Weights of a small transformer language model: gated attention.
Each number is 500 + 40 x the weight over its row's rms, rounded and kept within 0 to 999. Layers, rows and columns count from 0. Numbers have three digits each. The size before them is the row's rms in percent of the matrix's.

# layer 8 MLP up, 1024x256, rms 0.117, rows 609-658, columns 0-63
092:499403425501494470528483479508523491530580499495471455390505498483496506541463494482511462411474547474502470536536535414524495512508522491559453515531482517425461454545513512515462555502539583
104:504476514511525497461481448517476469488517544550489507430491505470519490506504553535531513520393421532540470469514533447532437475540436553454436513517488535486516492483503522549530532509497435
100:559476440493532463555525457610493499497526498564562516450499479506515556525447496486557485508496554523573498500561429532476532414587510530438436497495507492456538458499491548471491515481604465
090:510491452460538573597476526516515520483515409491498483492487567492551476518474491564580518538493495465539522389478512499483518528525482428512388491559528459505415502480472460452551493515526556
114:455467505597484500517551563537421468499531457483478555525547427519496493503481436526534466405507519546529543450564511489523441577481500484461501535567512566438487529525543503549498526464527560
081:576489553476452486459453517505450521446581499518432497447534573507527561467437493435517435525460493512510529475512556499496397527509436498548571505485486509543528453480496489430504543416469563
087:475407474506543548595494614480466506444418443546437395438495496489527446500476493560556495481481560476431525437474446446505505518529540454479512440519489488463461487508478516498498386440536534
100:501490484527514558506487514444452491500520470477420499462574528573568508508420485485532451507497421519535505505509564436521470521426516431491470553487503548560524465486539532487515497404533528
086:412417514410511593432523524513460503453552412505512570493494502521626478498493472503541491452451568527477487536532544469526486561529527449440519484472516521541507440493488491511474458466448468
106:549520480478517545435497428453520523489478449573435492478503539589547551463520573445497465469480463444459542488511530465531550555451499532550513486485524417476502486449450505412477463499512437
100:473532517504426569463521498598529456495454486481568529532525510474510537586469440525496519506424497519541597472507503439466437505486449507448463455478570470498530482569451547469500476446490481
108:515516504445467459474567455526554471510453483555499551488551445527472534522503594493481452499499464423556460472550522557575488503504407515563531444490503512443572536463528503519569401441556535
092:536418567513503517523531538581471519465426527455455480493504540525498463462472493528526500486526482444553486479483469512469487517549538504485548550496472456514460494474403375473476521570558529
096:413519503452471558470485509500492535466488490477404543567495562544552542449516489461463476484556448498510554491496471498441484465462494549490460504485549462496519500477444487514511492505544480
091:498475481505509469511540504445491452501557483561482457479476493497477548506460571498501525520487556447465491500533512481523485441469482531478478482508525358504511447485478537483496441450511555
095:483449453492423482499471532509498512470505468493485466484503577485497545486416443474538471482529535402488440575491528463526486438510458458496489494538472523494535433485546483478493500532404472
115:508523516560491521523478555523503506439451463460545514514526512581527477513483563439509488497419502418522587468517504511477490538482473435498454502577480495513470529534488519523525439471459560
102:467502481532510472472487500591469477514517483533466538523493516573497498488554550503493485510537479538522505463520578436426452503465535471467454501462497485503496480529525492554534499536515451
115:485497464480524543520494476467505475495563486575498566482514464511523508559516500555534499491476525463492510447555527478419433573522518432503496458570529535524495495483577466522398456463453519
083:520516492469484502487499448552535508485588592530579492476551509539525571498477494539473434479535500474554548521488462469508457467491453562548532460517498429504541520460437451505535409481591533
118:462476481527463454516535542523503489502530467503454507527538479607509512501431547477507484501537483436529527412545472495488518487454551458433379483495573515498448500578530491511514494487508542
101:494373465540546468566524490544495501414445497572505482403481456481508534562493480549491499502528425453525475577510485516523431545486443543496522525532509516493522463563496441464504507448484433
098:492489448499513493550509535485480445476557486562504509536507512504537448457478503479472534456469500445498532448533565487487464499467427479522465481450518538508498503519488491474471503484452599
099:497474496490499441457481513521469467527529509558517539499504439494559504550531504494469528503484516485538508487521480479574482500461504474538502543453481504522505407566525507484428480571477518
094:447542525497482495505497477457516457531522460536476494479553536522530474457480599491494443449492484494601485511507474535520448484411456547466511512502610484518470504505539474459478482465464534
103:439472534462447509464563517554540483584548524484504550564503469481507505501498514509502472548540497490555487488569519469475525522508527503512454426543465448497500481423504405498473486489537476
097:478501499495526550495468494444409500458516475525508415493546488512492504512441520407455487522483542406531485488522508517456513489511467453429463419525569483538517473509548517464492549494519590
103:463480492460537496504478563508445465463558575508548463563527528510523504533406499494525512505503468470472517557505485471484498544461516505455537409513630463503398487558550497464534511523565584
103:527526528460420476544535410551400486465522507591527435453506444529495477491496456515471494487529504439563493474533496490437537462487518491518479457511558540541562478509534510513484494469585479
107:545529492508488526504499559572505462487512474569497370549514452477503499512440515497565490527516557503494554502533495397497476506507512505474509499493539506517546440502502467511473445507481473
096:481508457466558528477518477486479440460457537500557502502496497537520507504507492514528495465522545510442470538547520472540552496465503509463472516561570463584523369490532394438424443484508583
108:548426434404536482490473577527498470477493477485534490436534494554513488508480543471522447524437482433536500447524585543513484545442459545577478461531544505488542512518558467453463456510503519
103:492535496512500529468467472426525543467530512559496469437492532481575565547528508485433464462497531442495465487525515488546519500507544510491486508581566472562491452443509504479487507483482457
113:540549448582524536546502515558483481582467459525522498414553492497514451565533519532480462504469528481569548512503459512491510508455528492544451493491542462525483530560552502485464473486524514
104:504489462537550534527438487559470531505498516566556433474535468501515516551473483538512509485510465474548468531539538506475480540396507435500535479516466540469501495519482517531541482529407540
100:484513500549449496482594549490461499469486492552504516545537504527525568470500502501557539544492547506538511431494504424479446549475483504514505523586529444576518415457468533519484551409531518
104:540454473562521541458534576545520492521449517480465502484500533533501435465517515562523454493469483459510509496493495501567538491484524502535444477540490448531424509484533487521418500536550573
122:471541511527470535468535513523472516504511509526421478527527528512554559484469518492479406526484487537597506466527524527416530509516531469491502481589497438507523456483534456518466491454560499
090:474441523478387514422570590531493509465571505481530564540502462528517518414490457484538457540442513481505569487588480529494390554544481516537532456505487443527527464464532439459454508493494566
095:502487507450468494525494537485514484473486488578530472479518532584509567448484452491540472448492508470471549529514478524417499506560453560512532548494492464480462506440557389468518443498494473
091:521449512504448455513507493526447493511437526526468454422511493496508505506426446483453484508466461541516556477508500471522410632519472512445513462442520510583510463506471482460493507460492529
088:509467517503511487462520490479524582497558512485450469491499480535489514518521434545540533530533499452515569486493520431547466535466492500484504462479520484483519499507521500462485403463547499
097:463462420541542484523552511558494560493451458496537457412525569515520529553507523556496498494493522523532572549488421538487514495534547460479449533497493496439473518510437392398476463473584538
101:550560453497443572466501522497452476478486504509516499479469545484511493456428478504553527497500466471522493470476489509517484524496473494548398527483524494539423461445539478432447508522509453
095:523458520504469552497496410469577509534534535534473523540487520493531453501436471577546521504498452482577550465527523484456488425519451496434453536455503457496444551512469476498491455499503539
095:506523474572513544550468455501496489444525429482452512413451524498479428497441521507448446447503501488510466467526547439501510576564562526494508508528498487544494531503470459490494473511468453
092:450528447481468491539479497541437505502485470491440471426543532530575468469474487463472455515420491525479505563501485569504510560464534471501504508448442493455365515506518526520529491484483442
108:508529465574527489545482498526501475494524484502430511525477555527499510569528502430504484471478513486519542536528500458429531507533502447529519503517515441544456444503441551449514463490452485
109:458468500500452461529430507525539477500452475448504513569483529503478531553433529478547504477476536482498500525511517501527490546462523483434454449531491532469472444559533443475511533528431525
116:457487500517479537530510505530552513500481499556479548472566565551496521491496561457534433515550476485521570421500482533482505518484454474536447407494556503453530438558483460521459513426577460
# layer 8 MLP down (transposed), 1024x256, rms 0.111, rows 609-658, columns 0-63
094:507482448477495576551478532476523529504520522493548491539507513462489478510487531518518502475548502480450466465438505451512480451542509495592477456463427496489440576496463648435509481578578449
101:563505479486533436487496454527483493499456501533389525503497491537496464455521527482500505533468535552575487523496409530536519487546539466514583440494474492478502452457500507502507540526496453
104:520562525476548534480418493559523497480460535546482438490481446470511481520579478493530513479541491562583468531506518600436511483452547572422439457478530434451488506493501494484466549549517443
092:514525501518521485478459512479509554544437517490524475409440538473537535450566465487572486531475495520479461478223499542596484474479503479561519541455500509498487481534493486513520514453511465
105:470525523433498572482529490490530512504408470556549425464464500498554491583576511476529538542525545429500569598569528525474486433543490519535510502456417444520428487561482494461462470539521522
083:504449551553558489457553507480529496581456499438619605530475422431403455514565551587490535435526535519482467467370450489512457490517514552523554445494444551521502533468481480528467463495521547
086:491536561490520523434474472433476548542459563465461542555494555528545454469576456400460466481484516542513479478307511504468464493526552465497466534438488527502497478523541500505435504502510532
103:505464441496502512513502523464494472555474481529573484417480532505518492509503525510493477501481525487534483495423499445493488426499487460567544541534500566501554550484476515455521442496524499
086:500582424496491452571489494533534463511462557543483477554446468448350486478532577456485579510509517516513528505484483564501497503518449500538548483556561480482573514482533482443448475551515484
103:467513526544545505475555449454437527461460440515533467438549533458549460478572474451440513451459466414528527487343546567508520474486525541539455549482489510525482493507467476554521435482629499
100:493526484487467556525465528522581469539519522502560510519507494447482548505505439445450486468454522548480434460427518555515535469502461542445543447521542538457526559520561492491472489408486500
110:497505530488524534493503523535484445553425489498566555487517520532533482556509489520572518485530507532524479546493511596550506489448456549538560461469507555462507473521413489478541544546502468
092:468500442463511498562440508533518471461536491556497458522528443488398506522387501470479488529512485395544471524568491457554529535448546590482580501476540506480488426550456513413538456483518483
092:475508504557512465512592462560481500538461397515582535419540416464467520545450551515438541548460527543432470526464505475541424502494435481520528446471515545471424490497548508489514494492526499
098:484495522444438509519560496531516458465497489555488511425515505500509504451501461413482495531496527489472497479475508513526502515492502491502509523488489544495446430454598437504517553546549428
098:446452540471473508474482437565522502504511564526498528517451505507504505435454514437465528557517464479447498489472583517466498509499513520474568517546482487512576387501549450503484510536514424
115:463402493549512479480581487538535592461530472505511472523453473462538540480519502538494511420546496520501490491562579513469451540510529472476506533521536567446449547591487524480537455503479550
100:475489514456451513536475501489527522446530534528501484551472499462463541499449525473535551509487543538463538584558386507595570521498498500488526438521524491513479502463474434493500484507506491
117:495434437519514494479529495469535457457507460509530508532564477509503544527521521538576448461452456441512444456507507400510599496481451541488458544529440427472433545520530440548515520541478497
085:570484539503504456521348548458428494504417395544472480488459524505445498540506488506512529485477550532480480543361529490458520425564498483493546526516478476464509506583509463493474490504505497
108:462464539514489515450519488470490469444560452525482475483510475567467543493488598431497514482546478473513578483550438470469483431476541487463525453484496482506452491536554478568540554395494502
100:507458523485513521600498553450524510468527480488422491468460457469478433493482485472517534551552528485503485465544512573600565485559493515483487524519466387537535462515527446491491528495577561
097:479516520454463486502428499468509444579479465585496513544488538420502504465428527476516541483486509459486487576487505451573526490552458484502509471472457511542472495521508535492461519504497539
098:475486536519593557511502443494516508539507441478511542443517500525529413501550522481495504447515534493482481529435463534556503503525487474550501495476468499520496488528494534487534474549515475
095:438518544518507489460506566512487445483467470475497481529462487504492515470519511445466456546613535483504483541477444471544581488515493539394476451473508470524485489521493476498540481439390459
102:559464451481468418530525521489450501473499522537537481483481491440491475496496521561521537502503460580485501502489515426568501448503510491579492473522463580523463537533490463545521521490425508
101:572468498496515408463467530480520436500519594505516528520456495476475492520472468536486492603499432504501476477482581515544447454512477480532539569525450545571539444430487450558502534529459548
101:514499552485445510532466567483481495550410483487552555542488496514512554469552526510542526460533576554457527487494464473562509507502446449505460501533440424459550494468482501489557577492478541
103:497563454509484566492510458518500485499553464453543515430467494530534461519549475472473466492493522520518450371446494539488460449464486537538466480388489444536484496471512552573479550537456459
108:514516528469503473480500493517502521492425530484554419536531512475473533458488511565490446491516418531516482521561523479503457478567525459474514425412545554450446558499472461459485491474430521
103:509521526465542518482467575497544518535457430508526459500492496471526502484583507482493496471477509482457468444477501616481486441424560545527509618505489515400443593485552520434522536521500497
109:479546506472509458508566530472465479539380443487577466468445508479469511456489532427517524553506500522508488544448506490471459510496468544516492541541516518512509458491509475418548514564492502
100:482546591514548509471502508528493542450519485517502477475464525492529451489540497522467463474480525456502482506395557535527450444491391401574469566491495453502492456531503507487562515521630395
109:471513476518543516538466579491491493444458452603402482500511487478488497422507534457477513532511510464510509561532490495530565468569536517471517463557487504525543581534521442544563424510479511
104:488486536458485521476476411554513565508539477505521538494503527509520469472492432495483446472462541442512510545536496531462519474524516507476537530506509544484496456518371536541589435497398546
101:448561492521487472510545538492510473542534451573581586509497462464511475541558510484521526448456488490501565571549430492552518478459512515482509483478543528547502509560578483448474511478491455
101:479468470487470436479478471509493431511500493501494550535517503524482471521468567511501497534508537654547513556562501544472491474483540500481510517437533521499470494406465510489435498502399505
108:553508553412573505476533472517529577500487498485462507507444483433529523454538493532508541530465486598500454450489473513495513486503550473524509470553420478483496525455497484522551516446504546
094:425512621438521532350538556487555557582493584465532591580490417523468435489583486482445478470464468508516536511547451562531485466496469545528537489493445489530500524501467490526487501520517572
093:508550509572523492526542540499504497464558472449451496465506576452513548481506441466514480454492388439485486536411462567439533490601540592512513455524465514493532541439475463482550499436488537
096:506478500491488512517507561459455546573493550523517466538477444473484466482509549514453525487480572572471515499479515517574525513611558577497514475451522521434553502465488564504495559535482502
089:468493488510515503528483473453536442509469480499540492458543454571458456525471566534459473482444500506492466446295446537450512537480467542508421484526508528425527531443520463519528463554449457
094:438468443485550464491517469491510504475553480537573430505501495382485401446490551544459539521526515517542561554482569544407438514541501521463464466483427446477513537468502473539437492526489515
098:482538522521488467577524433470543479514447514516485492526483539535468483452446484485489473485568486521504506476473490594489465472506418450534420551484389485553470498483534492572549463533502504
098:477457534511499510494437459454491501520465459548432525569492522477518585536455477437478514546453445504541555513535492485491545453500491519460495404492491501454558567527479460462485494536573528
098:456439544487514532486546510487565490512488548506617524550516462416470477585522513570528486474482486489479518569562524505571475478477452518560539438484492543533507489501519517430524415427573469
095:508473534467487496502524504451492520523420554496553541518468531533517494540496521533523533554527503555500433465439457520506524452513526504546498505406495495442507509507482536511486540555516570
110:451507496490558502491500514457482481491515487565499523546481479432490540560490565548489469452606580507518526495577479527448513529520524421562547496518541544562481495515495531566548492406461502
105:479502445472479526504499409426538526516512509455538518426578479529489465566456499530488558504425421417472529515512422500526541560556546513496535545517457520501485485513493503446483470484471535
109:518450575400456562502501470497560495524456520554459494543456524533485533528531496546502601516552453458528532483540482505510582573498500396479521406513490515442511478436511563529416488487532524